config.yaml
parallel_block: false
init_std_o: 0.00579
beta1: 0.93
decay_shape: "linear"
Each number is 128 + 24 x the weight over its row's rms, rounded and kept within 0 to 255. Layers, rows and columns count from 0. Numbers have three digits each. The size before them is the row's rms in percent of the matrix's.

# layer 6 attention value, 256x192, rms 0.129, rows 235-255, columns 96-191
096:140125150152104141138094098102138161145142109136122143137114131143172119135105088167129129134109110117110100091112134093119147135086112123114165098129141137137117150146116069145092122090110120135118135143164115124139086120132107102128159114158088146151161112148142115089124161144166074111
099:108084151112160118147128144138107119157148131140089103166113145150124097100110144134124111140170122140117094151139123077116150126127119119149160164176091105116096113159115159117172118134128141120130136136115142152156113104114146104124118145175129159106136163164139164124098131152103092103
102:117108162084159159157105157118182139140114142148127105112164150121172118158113131106112074138141099106168158113135125153116166142153140135153148115100158112111165168163172085135116091159144088143157132123120130137121108127140132135122161099139158121146128131123139103120113098074113176125
096:126172114105141116127128083134152156140109153129102129142136130152092084123108141147102092164121150168189103149128130139108161125113089140128161110119112121104117170112150085095116109128149148152130116120161097143146117114136094109131115154136145136113160115155158118142135180118127103120
095:149098154147094131122172094119172135145123117162104143083121137148136164146113177137137146141113164090168133097125121123092124103148134137153119093181128114158112143133108118141122111172140121111139100138142161104119091122154136125121141114120139147140107107082138056125167157116109178181
104:109140110129175164172095143111125125139134103096154128161107115136115106112127169114104116128106149126130115152155084084120103138098140156100113108094137159083178139099112131118129139141133143147115103150133119164126142111111163168141129130187080179115143085140147121146124115128104115136
103:123204120122158157146119135143143153161169165144132121144127162123123115114105149121154103112137090152104083123088152108153110128101130123103184123170103126089096125131127096119080147116082134133104124078119084166132098131143151116149122106170133144116135124154108141093119139130083106131
107:123089093150160131119139134113134080148122068122166168137116121130148146128099126110154120118109090124166126061072121207111081146159128126133137082086129135127132108151119169143118121127163133122127131153140151120132138108129108139101087094141136158103158104170148131171143109091116134139
090:103117120141136130126114170160150158138134117148179130111150106125128096134166159113150163106142149166142177146121131115136106105122137102146132113119078167115094136159152132170085125148082100101114163155127119140125116118139156136138163132138146093110165129098145165116100129147121070127
115:107148087122131135117119134116156068133154144183083128137130146133084145150074129117140133092150106135171120146126154125141168144107157121140122119073165161114094153143152106135118125151091119154114178116140082099101095147081065135116141150144112140118163153098163140139156135092106115151
098:153143102175118136124138087173113118138147127116141155109098121169122117118118143166142126132107144137135158124130129122112094166148132095116111100135117138114127111152131134177128125095092168061130145087135190142146149130145149121124139145152122140163102096167140094161172125125147098138
092:089098111141144084141165178109125103070122123087172135157099111099118098113142103106138129123149157155184120090145133139100129137156098145103107155134107129117152111119109120157128183124138118131155119117089139169150164103128157134122121079176146132133123102151134161115116146101116162135
103:191110113124112121127170155128110128169107161152125104121100130099122119122141173131178158111131113145091157164117130110125192082137114110134121164136107083155130121155137133166101125139118109092149135132094092095130121122155151118146174152093141108120119116116126132126129141134155112118
093:140135165132145114118114114140144139116137124143132130080112110131106083106126140101111068107189142138128153107136111150132129144152141119098120147143116127064139163090188116081127156094126102138183133122107097105167114172138129101121085067130130094133148124106111123132156150179126137141
089:099108155162109077120104093124139097104120119157162099105155115091102140100124113128120162144111159174142125109093138122117126147093149147152129135137104163147138133140122144133140174152139098115137095111117126126123129065114092130083132121132159156074148143136087113103110110158104165106
081:141071134120134127109125145149125102129137103112135078129119149133129142176118179101144137118136130103147081133092136143154142165132131158113116107120083155129107115125137111103103074162094148128151128102140134104107105131114128109141161139107099158167124151158119117113148126146142147095
095:138132102150123199115114117154114118125115135178116150134161124143156137140139149096166106111120124103141109121147104149135101165149078141159133121095115133110097146131144118112142097152133152109107130147131099116142130127123143191154117135109113163123141097097135116119110133129134104138
095:138162133140144138156115154107093172103111142166086102131131165137132111141125133096101105150104153109163081119151098130133110148157145161113146097090137129132082133176129109130106121130111072147138107146082090173118124132082106140104157131140117148094106118105136126103148108143125154145
103:156064113127132130159108189111158112126134095103134173126137130140128173140083113135098134158079153093156119132122151136086122165133145129110151140120116135170165132166121149132154115141139124177083137146133153136128116139090081148136103151117138137163136124124135139106153120125136098161
094:114146145130150101120164116133122172139140133076121163137140132155116124130155148139116134178156071118094124145079138091118114139136144115120127134156161130132084135113138114128143141116140137115099108152115105158106185150136145114120129108124089143137140171080104132123140133077135117161
099:081161107105123156140100131137162140126148155133122158149144147115136160128099121100092131123090116110172113129093157164113160158099097106158133106123112118076143155134111107146139126113122098125120212124129128149155122110116101089145126118184109093108125122112168105104132134144119155130
# layer 6 attention output (transposed), 256x192, rms 0.113, rows 235-255, columns 96-191
089:096143131170170149111123121161136178115128118137121153111121117174138118166132131093129108111114119137140129154122110149121153166189158108096107177115114142136107148157161102160102082142129137093136125120126116093131124150129166124133125146112166134108124133159107109094118105085105090147
093:132175106119142122153148164117136142142122078131141090134154116119094191146128142132133127107113118106129118120166089142149112146124105163127097091124100151097140147090101131109173137126132119175118168157168115135131126140150120114132116158087105107117128115167090113099115142118148157120
092:150107128155133144134118103108171135133157160085130119137140122108087143094106129125107122162091175101114156112127109062127116141113100140115169156166143126144143110161128169126079089113157104125151168162115100139110128161110119144108145128077103125148083131121154123130132138095179101121
093:102094103128126152106153131149144151155143088156137117133150132115152163118089107107155132112140091104140101177106114111141095140102139107078151123203112139168110128146111132153141117140089151130078131115120148133059150093109117110152128140142137091157120142125149144116067095111123109121
091:130143120115140139103158117093097130091130118123145126143158121105128135142131114108083125120110130140042146154157127139153104154087130125173094125092151144087138104162166145167125134121100148131133132104137153128147123138137155165170153118086163127116118138112107145105108153163158095112
092:143155168133130110091124133156138139144180107132118123115147143142095150092118115117152133124147131132154146103129127161120121142125170152161147125120106128105125107163134133117142096136133115158099137098152150190071127135130097118115121149109166090115068106142128114103159126133091151134
099:159110116141151116145119138211186159098150142104100122114103121128119130109164121116127108133119101121170101173144127129094143109137082144135144137125143185169116147172122163105163117127112133119126130165164116098107132116112107121087141131095127114116173166117092076139092120118160100116
102:155134177136091176129097087116139133141132152099138145124099086134132140111131158110085095130121162132097148104110174133131123125099150113156108146113132138120117104111175151144155140100128121120135139158147122163139149144124171165142113118131124099138117171131113115125147137147135138136
087:090105136116148133088130131161124156125151110139109138114103142178180152104125122118124110124112098174149084140210131105143150109131131120088164125106147107162126170130132140063122138173167131146130074170119091147112093144098157112117127150111140179112100138127145104096116145107141083125
108:096090142131153132097174150150167157103139113112130126109141140125167138128117140109098134126125134074127109116123147075169113155097124170106117143126129140144093179154103171189121121099153131133076113155144093112096126166156145124162149093146123133132110166120117104148110165124171130132
091:117110119123133119127061066167102172168088133144144147131080165087139119131159112110157153123130138139136154134133146112128129068102136118165145168127100098122160144141146138129172113180115161111130087121125137130129088111133206129128098115167141099111105103164126142107109149161091096122
083:148101124096080140086138124157151138117134132127106130130169145149145160126117108130150128098085095151091168127127141137115124124124176160123142109127164136120134142131133143077087151175149124109112141153113066126146148125108131143100095136095101106087146119123113123181129110142094141090
099:111151127132125083124133137099151167082091131133127111122172139165122119142153134150097116130113093162093140132165169092095071127106125114140118104150117129138139102124109096112145148118130134126115122115124154116162133075070145131109153066126144174129152097122146167183115121152139181151
085:144097114140102103114122081133160100149117129105114102165144139110113161133177145119162177182123138125121122172126155181138153100129088122138148107186154149114152117145071132119126125151102134148107157148086099129161131137120137150146133129122121151116148083132111118130074151098129139140
089:146150125162112138145141160086112090126136153078089149143130099140141130104122138164129120132127103126125129130175081164148130087169147104121113126088089105095151145109138141116102146127112156126094105138153126101158160092144121121156107175139134136146160153150128151140089080118145126156
081:116170114117126134104207129092161154140137115135086123146130104124127119132135099135094131142119142107155157117137154108179117172134097129108063119156137089108139146106109160141145137164185133164065126153136135176147131176108136132128138115100143130116127135109123106151057117125090118174
093:118154137128143112164112097141147169142179113185156133131101150133087175123131131110066152161100128099098117122120119122135163154113165142109145133132123157128118143154118116178131139123116116124100090152109164115123086170177113098124133145123143129140078173144121129129126160139109145145
095:124125148145101107189113120144166098166174092139119122152146118147113157120108098111095125102125134110145131114152090128131127162144142128134140112116097163139103099102105128151146116122141148086127122126157119109136082151139109133110108130156168141181104143110118144113130154120166119110
101:116171091148137154126122143101089116131161126160135111134125095135136116181083134117123104064100159135157137118113109137167121129153145146132112160074185085128129147102163136161126083067132109127130142127153143158122114151152138124129114142165132126130085125116133144133134120133140126106
091:093133169143117137142166129165135113134107120164128175110108100130181113100154102106123175090127138157105102141149090132107162140141129157142168111103116126146109131123101086160129146117115173111172153126145139071137137141107166165128127114139149093134087116109146124088136104107178151141
090:116102100149116122088121164130149145147144094129137129086097107111146122157087156160147104130151125118119128117124095123122101150127169171117143175099164148175124123097103133131094095140133121126090139129168123102068175173187098133161151116138104130129101113160127119138107105133148097097
# layer 6 MLP up, 768x192, rms 0.139, rows 0-51, columns 96-191
102:113174140152166153108124103165133106134104122090095099131143127124136159108142133120117166152090132116162096125136108131110145155119121103144112119172112114157130133130168173104144150112154179116118084145107092109162139134069111160135152100139130125110146150111144171129116089126125148149
101:149134164139107145153131099125156162120137135107162111171128132160150122156097119113158136154103123094103141144105071125140164109122137126107127101106125122110143086083121121171116135161158182119105125130157119124150110109182142142103125115126121154130124117108131133139107117137146148128
099:112141139114097105153101105149080101144086128132117149163106088147159141154124155089149139109125084166117132112127158101144113125089173114119115148162143095161144122103158137144208140129113170167124166118105147100132124111097158143147139114132110133114097119133159138091112171104155160109
098:119168138121114167136143132111144143137162133139113088119129085141117141108128142157117119122130140189115141118123123054129134119145146099120135115085123096151084125158081151141060136112137104105105162134143135149126120091146136088128093150105152115169076159118132166127136122157143126162
095:090102160119147126100142137164144091108158113133158166100135132133142126115134130150147113143147108120138140164102159150154122127105111130120145118154115128131167114139174158147128135123145116120112110100146106157082176127105094101139129155146122121152191120109147123095121091112113092110
095:089140124127140111141129094156115124133120108096179143116135126145121135064139096121114115078143123146116183134183093129130112079135144129150143112156131133160175122114127156100096148131149100141094119152112092108133138108069153148130140148161121088145134124122161142159147124133150125114
097:149088144141119144130122087105122149117149141156121128187143147144169129070176138105088136127092105119131130156077160118145118173105099113126102168160112096148114095159142159138165102142110151106146154156111128163133142116171150135107103124088144130157104098126105091152143115181126139137
101:123167144147118155095137067134115105129135167104167151097127128129107129158119114177111172119143120152151109112129143119129133149089122155163070140134154142110111100147106120138106114138170172137184130115131124089152141158100131159174132121133159110098103110122106132127159112126174122128
100:137146134116159102169099109084120127128093163089107126136102130120112122136166093137156104148098108117102089114125128100128106150116096164124111150135151110090096151160170139163115134145136147141121149152110112114092129175138204117134145087128152163102159072116133100125120090144113138113
102:117148134100110112107164156122143162086160097123146128104126122135102143106100120161122161095125142094124122141112122118117129204144088111114121115174129129106108145158177120118148146155163099125110158096124110102124139112114123122156154163109114142129135128133095155144087127127113106155
102:114119092106106146106143142112112111118126136134094123138171122085106170111166127123162109133143136158133082160109136153096163114113135112091151138169089166151137131181088149126136142138138112161087116156150102143118119133126100140113111118078127130163128115102110105180107108152156137142
092:135137143121093120091110104147093119131157149132088182136074136153132150153151133156161154164126135119104119104101121122130112139108158152111129119092160114113122131112141148093179130106198113134156138122115134130095098130154102108156124107153156115111129106100121128105079130166116145107
102:105136121151118109121142137139125134091129138104108095134148077136109139077112144131125147162115134107101117143117087188084157148118120135106139142130129092150186122185111158152136069135116143158135131112135117147115137147140131154116152123106064140134151110160081155060123202143108115121
097:101099134115125149135102115120130109123152097135137125142119055131144162087136123141133111137127136130123115103133101082128080113120152153134113113139106124119142143092110158154153137122090160110086086135113169175160089101119123113157157122150104184134108157125120110139150121125100142118
101:129131134152106109167112119109103090147143140123155139086096167154122149109137118108136118096130118105125166141122112116167120152139143117132105116125130121109119120112146161134109120076107173099115151125129154113112086139202205142149141134148128093135097102128139135122127138121160131100
098:101158117136081125151178111110124152170143099142146130095124138157110130130161131122068131141138125161136100126149075190149121078135123126105140117098150146136140158107089111156154125091114113143148131120167134129173118136122157120152117098127088081111126120090111139155162108194104159097
100:133100175120109124116150095108116158126111146125132144158129107132144152063143124101094192105174135136112105087132155135154105128152099120144089104141118163082097157135154122153142118125141171150135127135112149183128149112079169120135147124106126161086137153137112130121140121093104123140
094:135142120119107126127101122105138139109137141080137106137121100171139105127109099119126114097129119086162087175115129125120114141137094137169146094121152110083138161137137126160101157146140155117155074114169158129155114148142152130125145166113145133125103075141078096128126117121127156125
106:146110162107117143136149172136096152110118086156131109121172119135117120141118193142157140126127188162130129155104144117123144158166146152116114110113147158138089099169105116115099124057152142127150160121087100124175160092103134118177111143132096116183092129114117101121136157116109134151
095:099123137165094111120141109152164096129194098088162107128149119157127174113109136161116135126144077138168090098103134130098112121074138116160139152117128121139173163126146115118086128131125161101107120135148104175159141088117132127104190144102132099108105111120115134123065134103145119114
103:116150155150133099144118152174140136108143111122122131162132137119138119154082143081091130130124174137110122168139126148065127129100120092114121108169124141146111114142144119150117135134117137160099172113098107133089117127158142129123146135109124143129145110100091149124174119138126140099
101:143116099150131150106122142082152138105131109110148191113131100109145132095138131147170130130089114130141162132121108136129069087083163106093121131163056124090103128124107120167099170108157162133136151132094136116094131140143151168100151086113123113139116141119142100130172151103096126145
101:158138120169142114079145133092154123117139120137084139094138097153165153093165135114093123165112123141170102159118103110131133141140134102146132090145137081166126116191145126133111143150146139132110145136142128100104146132152110131138114147054146133119171145155105156131152135170141152134
089:101104164134114142126166097155118129121130127123116135133182136109155116132120122114123142100178137125098111151127130153085091142115148121085112129127130116128120104111136093137115133102161164095145086117145158144151114137117109152165137116161149091202150121132151138189082128139109137147
102:132116147097116124168142121136128123163153128135118101127128178115128117129144142135117139130085164135124197119145155090133119137103146133145105119115139136165128161151112137180106084125132104133134093113155171128140109146119085142145187107201101161159119164154123102132118107082158119142
101:130146129153131145077170124106101139155121157128105120143142167123067135151156149100149099101116093146097123144090103160103127120097143111133136134148121146125059114164110134119126134123145120112098133110106114144141115138112098142144114133138112124146080107148152109161119118117176142118
102:103191119116154103103148107116121145166139097102182135144129136114117129078094087065154145153106110163117135108101146116109122128175148143124101088138092110118136147146147126135129155140110100094127148069142139124163098148096160140159144133121156110141137157128132122103134079128117171107
106:111119109130115138168150092099145135164130133110123138075137121130151132157155194137160102136131108154105109107143121109192119107094109107127093098135135162173107118154192125130167130110148119147167138152155134145131136152108140110110137107122150145098154130139141135108139133127140110093
101:132099132095125116158115137104129090135090115128127165081140143098125152136114150118112136156107155105108149117113119164120163187149093137100167111111149104121178130152140132119114146129104158098148135073140133112138120176130167146178144115145077116127091115128119160134169150152134124140
098:116098099172118132122135128121087159191110120130123149151124114160091169123112164121106120108125077180101109110084104159136091140107127131102106132119099133184113114130125164124171096090134122149126136093125147135132141127172193082134099147125105126098133135096118126161126105099167121098
091:151155074124098114079143122103106137156145133119142124085126126111113125135153111124152153121169086160136117132105086103112138110109148135091103120136119129123149182138178134140086099158129137118157143144144124157126106142130134122143109093103187116137120128117107145136101185126093132114
106:139139135165121105160075164151145126101157121131118117145168099110118074133128119103114144109114137144145124162084141088126125120121120145119138121144089137144133138156128141139152124148115067200119128161105123129106109167125109125114099128138114159105155121131141143131140157108112111114
100:127134090136142149111142115128141119095120114136114097149135124115113123140142122099118142126144101154114101146086159112147106136122118065113115185127132115157093152112121126097162155103134098161098149077119123140097133100135109118100099138110168105111096125110107164122094153094148153114
092:164147162103111139118135134136105138142127159138133130139130171164146132084190099125152146111112109141109118090169160112115143114095131125094123109147153119146121101069137137161095144126117159163138084115150115072114105120110100137135089136132136145115152087112124108082169127133123153147
097:108132097152158103099155105131130158116120084102123150159120129134152153154117147134099133147156143140144089102114121081119106167110125143155136119164151122080124112104120135132098162151126084151153135123179146143092096104150090112145127135094128083097121119129115140138144120159119074145
092:143152089127169148116118160157094141132152115123109126145148133114141143137149124131130133112135176099149103144192135140121107067122109117156076130148117136110143143123156086136137154130108102116117097097130119136127142121103154129132142143166166134090113117080134139139169133072154122069
099:138105151141112148143089139145153145104098113115108129109136125110104161143127136105111103139168165122127127136135124100116097142079108201098146123106114108129116165077127174131099132160122142113104129125127145163151096112140118161141096158147153104109110121152167100094090111122110139124
102:092154114134099110083126109142163167094148103116151139125120119106119111155125115114098143085133116127134132132118086154132117164170139089104128142127132129077103167162120137123130140078167164120128140131145116169113152105129143143119097147139137146170157113108116111143107150116143153095
095:069133148137089151114133185141146108061142109108113108211094162124122113095120113103130114105126115098081124087105118091094107124152153146124138146128134128116107138138122132096117109142151144125125158117147146101161131101098119144146123164116129185127160131160169130137095111160135145131
095:082093104092119135121081151167106139086086141135122122135121119098146154117120151158128121119124114153114079120124151152090091147124075153126085142157106127140145109157066140161131154080178157148132141153094127084127121140160111123153137155112100127124144162113161163120086132169124091137
098:108073127133115149133129127174145144168102116131140184137105112152148141132151148157079126075136172110110141132143136084085118142132110172112130136086116130138129123154074138176097124164088119112086149125161096137149091109129151137108110145120144099127126127145116116111153100131094171128
098:143115135133120169128121132116143100163164110149106168116137137119125175120129136124122150102102140112106145096127183122146054110116061121145127123097120133147124098106089178097126133092135140139124134131110100138129078191124088112100152125164108130161131162120101110134124170141105111147
103:109131106151153099113125164137138147092119137114127112125161162144104169133097085147157120080128086156127152115129131102134141111105117139120178105158148172110106131092135093073118132150135166119133127132129109143156143119143144117136118112104078129118150153115103131113149144113136137136
103:109155146182120103132131118130085180164156124146126142134154146148120116178186151153154125131101134110138122105116123147131162115097122099108122135098148070143121113145140147183139144092123082117136141144128141159150161134121124130105141085139121124148170121125122170137106128133124109133
100:121046125141122163168173113119081122161105153079136156155104132107134134166141153128107099153091155123121143119114118115133144115134131113126096144124120143140118087172113138128143134115157137121130128102116136114135124078131138107147128186133104133119156159093169121121094128127155178077
094:098120151104149136109140162116150159118156138169109086166176137096099089132188097124114134098128125132129102049123167111125147139080101103097141132070143111153124117148131146187121113137146132173143132161090100139116147145159146144131104108106136165101146124157180140121128130103138132100
101:111133078164099101090141128128142118082087122086127135137161097141154101115171114164091126071105144153148105146120124161138121109089108142147136086142188125141095091147145124115143101144113089136160178142145133153136151060145139121121121142158129120127151089100157083113156147095161136128
100:102110196083138136144132145167170115122167083119145086094139127191121153127152126127133146136148117064153136088149087125086145162152106143103116120139149116140160209095119162126145102163127103173139126142141097097118132114132115154110118153077118101127117107106138122140145091118151119112
107:123132123195072110126132122141080130092188093118171091146120118118111151130133138132163188109171159114165132100090114133121110155139150126077077104097123121164124104146122152137107109107131128135123120141142149145122118140112115155127093126071115108130114150146118155090130172102141103149
097:113130120129076119118142131163092104104158143076091150127131194120125174197163070170125136155126140115111143128104105112141114101110131127100124109115130130137121125150151143143115137074093117144138086111107111144126097123115093108152139101130137106096148095137164119115121107145092088148
101:154102137129132118145157145132154138129129125096151115105112119126157120135166129112157083135115123117161137097144125139159096126116145125107144150138125094147079115147174108126140116122119113169171133119145115155166095157104123104119106107126091154113145104113085121175152183107183172099
096:117101100138109127144086109181122143140149145125145153132100160146145127105089092123144185104125116108077081136134164108094090111113078138163155100097150140096099126132158117138143136082094117119142149158133125136080143163134139147096124129124136145130142184161115153139083132158107146114
# layer 6 MLP down (transposed), 768x192, rms 0.151, rows 0-50, columns 96-191
107:074118114110132142140131128122108157168087124101080119120116078119126108144163103119156122119140133159167126144138100096149131143117180150129152154131117139107089139193163110107208096152114085157117113143132106097120112120186169154120101142126142139112136158125118094099116140125096078099
097:133145131120128092133113137130141063158120092123125102094140091136101073118158134069137160094156071182118121115135124142126114140115163145115177136132131144123134127144123123072134174130145107119106156093082146152124142122127146143159098133093131073106100157160125151110171105165167124175
091:168087118155142115110159120135122134100140100157079097144127123115076147123103087140124109127091099124152076111161105103143107120115100134165171094145136125132124119159136171167126093151138135172153130124078121128109128155177101125134160089104175133152132108135121163142114130097124140132
101:135114128100135149149156105147105165145102120106089145143141129109143099123100106109164144154115156134106089136122152108078142131152105130129138145133142167121151124114138154141090139140108187123165135109139115108142093124137144104135133135153135156165129077146151092104168106154097110122
092:128146119102123168168146095144122167159107108104113075139136167106146140147108109142128113126112161103103110105142089077125169115145145157128158097156115138121105138103092098132153142146154138129143120133094119052150108141126165094113115119112108154089101149129106144157102130141129120144
098:124109121135140134121122197105120132137153133164138108119136113127109167151164120119104146062126139108120118129130166175103095095128143125120096142097134106109134137122111137134158153079151173114142124120076134134117138115138174127139167129126085123159163099132125135113113109155098123156
105:147118102125141120102140119084115123121139130125119137135127125131123134154139125111110117109117131118130135104117255092143141128130087140147122125123148151136132139167105144090125123076134112130099145128133149137094108112106144120137142106132067132126145079104136148122108158122157124128
096:130139126140152118133167125131102132130110083129152138100146109139142122134165105183119130127110112131169117143099173130147107126137144136159087127076153140098153155123117131112142113113168134121123088135103121123127119142158117128124111106148119105113136096117112140122143139132160115160
100:149111131116104115154145165118108108155104150137127142130148117141134156167092144170116093120129115134114103140126175124094153120118168123131125114147121155134126118144144161104141095132163083136130138152138137083113129163089137126086137122120119117159130093125106132127152067154133133128
100:074084086068130110165074140141093138124136137131120143144132088131086140120151108140127096126137113112121145124127080124173112140119129112138119180158102117074140108145115118162115156135139126128119113149100147132171209135111141134107127150145120118094127090126161135146151120110150128116
107:076129117155143185132101129113132142114141096135147161178110131103128101130139101110154126100094133118146151140129126098122104141081101189092123162160063121107126166159110121118104139145100149153124120163115109109111081133143100109125133103135116170132106166109115149092100133119153151118
095:140162165129139153097093129136140139114179123114128106117164135093146082139081109147122121090136104097136146161137150102140120124136111107137120110157160176146150119102152152110108099130123136146096105122100147158152130131117150099119133139153172142097141097112152136109106162173114114141
104:124182106165126082137094101113138098158155171170091118106107186139138126112116135113172109149202114159136136100112165156143150135149137112097122105150128118148122118123108145111096122118171146173122139146141095106106093108124117130139101095135160120136148152124140070141125098153085104142
089:140106113095136106159130116135126123137153090129142133116109152118165129139162124133124167075083157131120132106122062134120120149157183135099094153171181114123091109149170124131156132143132120093159152117099104143131163103125110125103149102132152099134137112115163130107126151129146113145
092:131122120138124176120139155118174109145131165122098163089150125109123068133171111117154144104113120117145149092094103149124119140112125135078129152137130113142157166140111140132125142101165131174109111158132125148104181147070109132094147109130134157089098128104115091159112122141133096118
094:178138099143130129140079139128155142094127188104154115161150136123138123121131120164128114118097118122098111155106156122098131128164101140123133120146100077103110158182105077135103149125119080118118121145098147119113148176119103100103145129118168146101133139143142090091137130109107096176
098:162116140104167158111113116091125097132154153118103160133131093152112118117108124143145109157177135116125131175103104132144128138115149142154160133168118132115151111094152137100148114152138147154102076141116111117081105140098108106073135152104130114110135099168110093112110165153109138174
092:137154136119160114121166135165148088103146171121159180110136167117139138165149160127107079127133152124093129130153145126114160164154107106108076153142146147113158127115139112126114128113126107128104143106139138133161168161129083137103146149126143147135143123124098122091138136111162122103
109:133153114132167146116126125095142091099173138105122107138089158131159117173120127168140118121110071155154167123101151122101125123134126090127186131150123149145149156121153109116094121144131159127150126092135103131119095156138115137110100134140107111066117125109176117125128101135129094143
097:117143112143155122065139148144139182083139144147129173125155171132112111121139155122106135158139186112129110094128078119128117150082095143150104126135134150122105172151150124154163082117123145144132102124109114110101141112167113128160087108148121146162122130121122121142153100110156122121
097:132134150124110145147103160109171149113101121110119122158115127123095126140143099110121086157125093123136115116135165120073164143153148148113167132172129132119127115097116124136157152127099116130145141113130103129131112122150141107086113123100162136144128151178107111128119097148095142177
099:123135089131171104098137119112144081166105115124117146124151155114129138078141142124134141123124164138118175151134122119127119104100132123134090141157119108152137104130129101146149153151153133137127079115166092125112121107116133149134132147134195118147133152158142108217115167123139088095
106:137133104087113085119082099179143128148132131180138122067156114150142141126126110076149136109135130150118143138190114150117123105126105095130139117158148112133128117122142142148122162166127130156133086162124087149156129143138101109108172146149140089147170130144078134125147126158142129136
088:144134101141169152084109114106150134124145116129100131143075085162123108110120131123123156174110099125126140108173172145128173145127131130142136118110140123115124132109142164088146098117113155127138175123130103137115136161150114119148139157158141170085157099107136106073153101077101149112
099:133113126105104118109150123153103129126123078136131141086147082136095137092174103126112120111112139140120095155104099151148179156128103138121187078134121133113113143133127173126104150091156094110163144101141134118136138145167120152128114121109116113144140077177120128145130132112137138078
103:134093100126096108105145156114114135091089109164128109098159119097167128168124102129140112203121125088142072108144132122114129112152128150119124155145172120157173110098151074145156141117109141129101132167135115122128132096130158108152126154132136094124123114161145158114153136140134187121
103:132129122097103141169128118133187121161126115103102124147079099193116129141080147120133151162115157118109117123127105141136146082119130101119107139139079085106107125170114101111152114090145100118106155135096154143125098123128145120151162150130156105129150153100145142154144101126171110147
100:104148168109110135136135118152109122082124133121120146114110200152127155144118118099091160131125132163131150102160100104177097120142153162144124082121099137106099153137131126116121150149129126114150177096135091182146125115112073146119118124146147123143144137130148149171163095147128138096
093:120114134113107153129184150105118132126109155134117144154139098100127126127140088124106101147126140098129129156128118122118091086136131139171108153145122133165122160120141084108157105166134121128148107135141122144087104112094160148141110135120115135134163057125130113163093167062111134135
097:121111144129151134135121134123161114109147154103111115129073102114153101083131128125138144122119148143153139140142096134123095150112107160163138138138124091141122118122127116118119092161129118160100092192131141111130153151117131148129100114141104176127122173147107132105089116083121096152
097:149118082143155128119123118108141108096139144144156091105087149135170180134135154116101096104096120175155158147097136120145135176148134142135150128144140133145100136098129134119159157118110116144084142133121136135119146125098113135187128155135111137121115118076100061134156112126132117138
108:129138108158159127100123078114134153110145132145124125105116134110147103128184146098142155127104142155150101146172125183124147134114102150173116160156123104104151121189146104086092107135106106149113061125135106099152129093144103139185124088109151137140150122141123156115110156127146163161
096:104081130125122109136145147149103144111078120095115158117150180144149110147138158129118097109127120140113125117105135110077154079130159147106118116095143080112095154121119128177128086111132100122119123119136142134118137119131160172103154112128138170137122125090121142116124119105119138130
096:107115141125122132143129081126136099091140104132093100121166077083118119130096134100123113118151145106084146133152201130079149137131129145103128105121149133118162141174151135115151104099171130137114120127110117151136144140102161118155104089103111129162141123106159124143112161128125097101
098:125146145134075155107133163095124066113163114111145122153165152137152137132163131093177116151135138138117125094096152147134149111138129130132136129109126148132151160123095161138132105123104131108092111123114118105148162107144130116204097100149149108170139113127131120126153148085147163118
105:148141131094114136144146144151114140122161120160170122122148128159149114113166132116108162204151108120105099149149126091107117150104166163120098130105141156116183106110096134132069157124152166115140149137138131130117137157125148112119149106125114100118129109177073129134094121159109142128
098:140134118169085095129117112182146096129124130123124131118101156146151100111104118127127125113138120106129148155136143120157140114108143054138064125105121143162141132138099116156155127154156111137148148088084122150134136114081143133112151183159108136090169180106155153144114159089154120095
100:147140163140204136101122116125163126119113143119149109124140132080153116143106087118093139118125121148184097138141093141156137151119156120081133105146142142109110181105146131083141130135124146112098106148124131143166100161148114097152148148096138127124153163164130119112084124117148127108
093:132175109122164120102179103137131163144131138132130107081096105134083147119115141113139140143126141145127171164150139126115105081162155122129141112127125093115122119136127100132141112122128148153130091110117079116128109196160088130149088111107106134168093146114114136166122107107150162149
088:173118118125107097148146061127136093116152128135142098071146120151150153144153084113158126130090125130167105065143166120158131106160131125142116112128146125138121157148151111108106133128120155101144153113125146124095116150113120132077155141107104101080167107146121119098172132091125099114
099:133143129107154155177107128146178142084108109143153137090131148118116103116104117111117159149141138122100136144128110111146147153145079074150136095125109105153138099131150123131139131124145109128171102101104141106108105151153115084178144155139095176130158130119135150084151169101105159154
102:105102114103139095106116101142096129092135098114149194154124132138167089105136145123129137126140131129131108133103180109116103165167179137119138127143157175108096146116130118146128163139149115109125119131161173140092118152135141099105117165150153076157112025159124133166139116127133172113
105:129155114144091117143110118111167103077150131148162123114100072136142135125130145131098140129089141122108133146147138111105062158126133129087110146130118116133145118151123138141117174162149060128181116157114167132111075147116124080103106094106128123110092156142099085111124133132146116164
103:112096159122110126091103116143140120110082143112133143117138117148136126101112131157145121121080125084113125121119173115117113125128130168149117105114163157156124139158123117134106119157103145112130129065148127135134092126124136135100122138132093156121167122121132105112111105138157124138
096:130143161112114125135109123135155162091093161150114135128165131165115139099103155154136104132115154126122126112146101149140122102107087148127137111129119155124105119155109162106137110150145130104107093136160171128105082117160178162118118092161096160142083090101124111114138149092133078122
093:135123174116117100173154091128123115145148133119137147089107114117156122081114183131161136136140162105113101138161126156123125135150135145111111117193148101148160141155121126118139100173173120105125134113110135117190153135099144086114117137131128121164146122129103125140091139119098135132
107:095165127150103168090147130172098162112130094160094169157098120115145132132111119147134157078143106144143143115132205127123166171139150067122144135135077120145099141094159107120124087119114146123134161132141083117135169150126139155136126113145133103123086123135117117141119107155111167152
102:190118155181138107118140128095115115104153144122115154136137120099147148157096139127104142158168115125107139147152101116100125149129115118130107181137116139079135150096112105164165113105095138112128121135122147120157136104120124130128118131146158123124109156142126156151115135128128127125
103:133093114139138102133153132114113103189129109143100122119121136111126155164135127120114144108162092131101122145063143126114134112130130125092118097144137139165131184079169135138121118148125138148101131111060113119128146124120144150101116161130139141120155126113125143083117129117122161100
090:114149080125157113170153137106161124126098121133140094104118125129114099161107125141137101129117134111115140148106089144067110132096155152125070094124145131135165116125120147188075123147114126093117149186144134121131132165086136110131129159125107147124134116057135158150119143133124167141
102:154109118137155145113155145139115120115140126100118091095133145133113105164119168113136125146153144129120133160157049164080119137153080146118104146117106126119081152125105191128157130123074136097109124107132171086121132140124087131118112158124121111129157100099139127140136164145151070125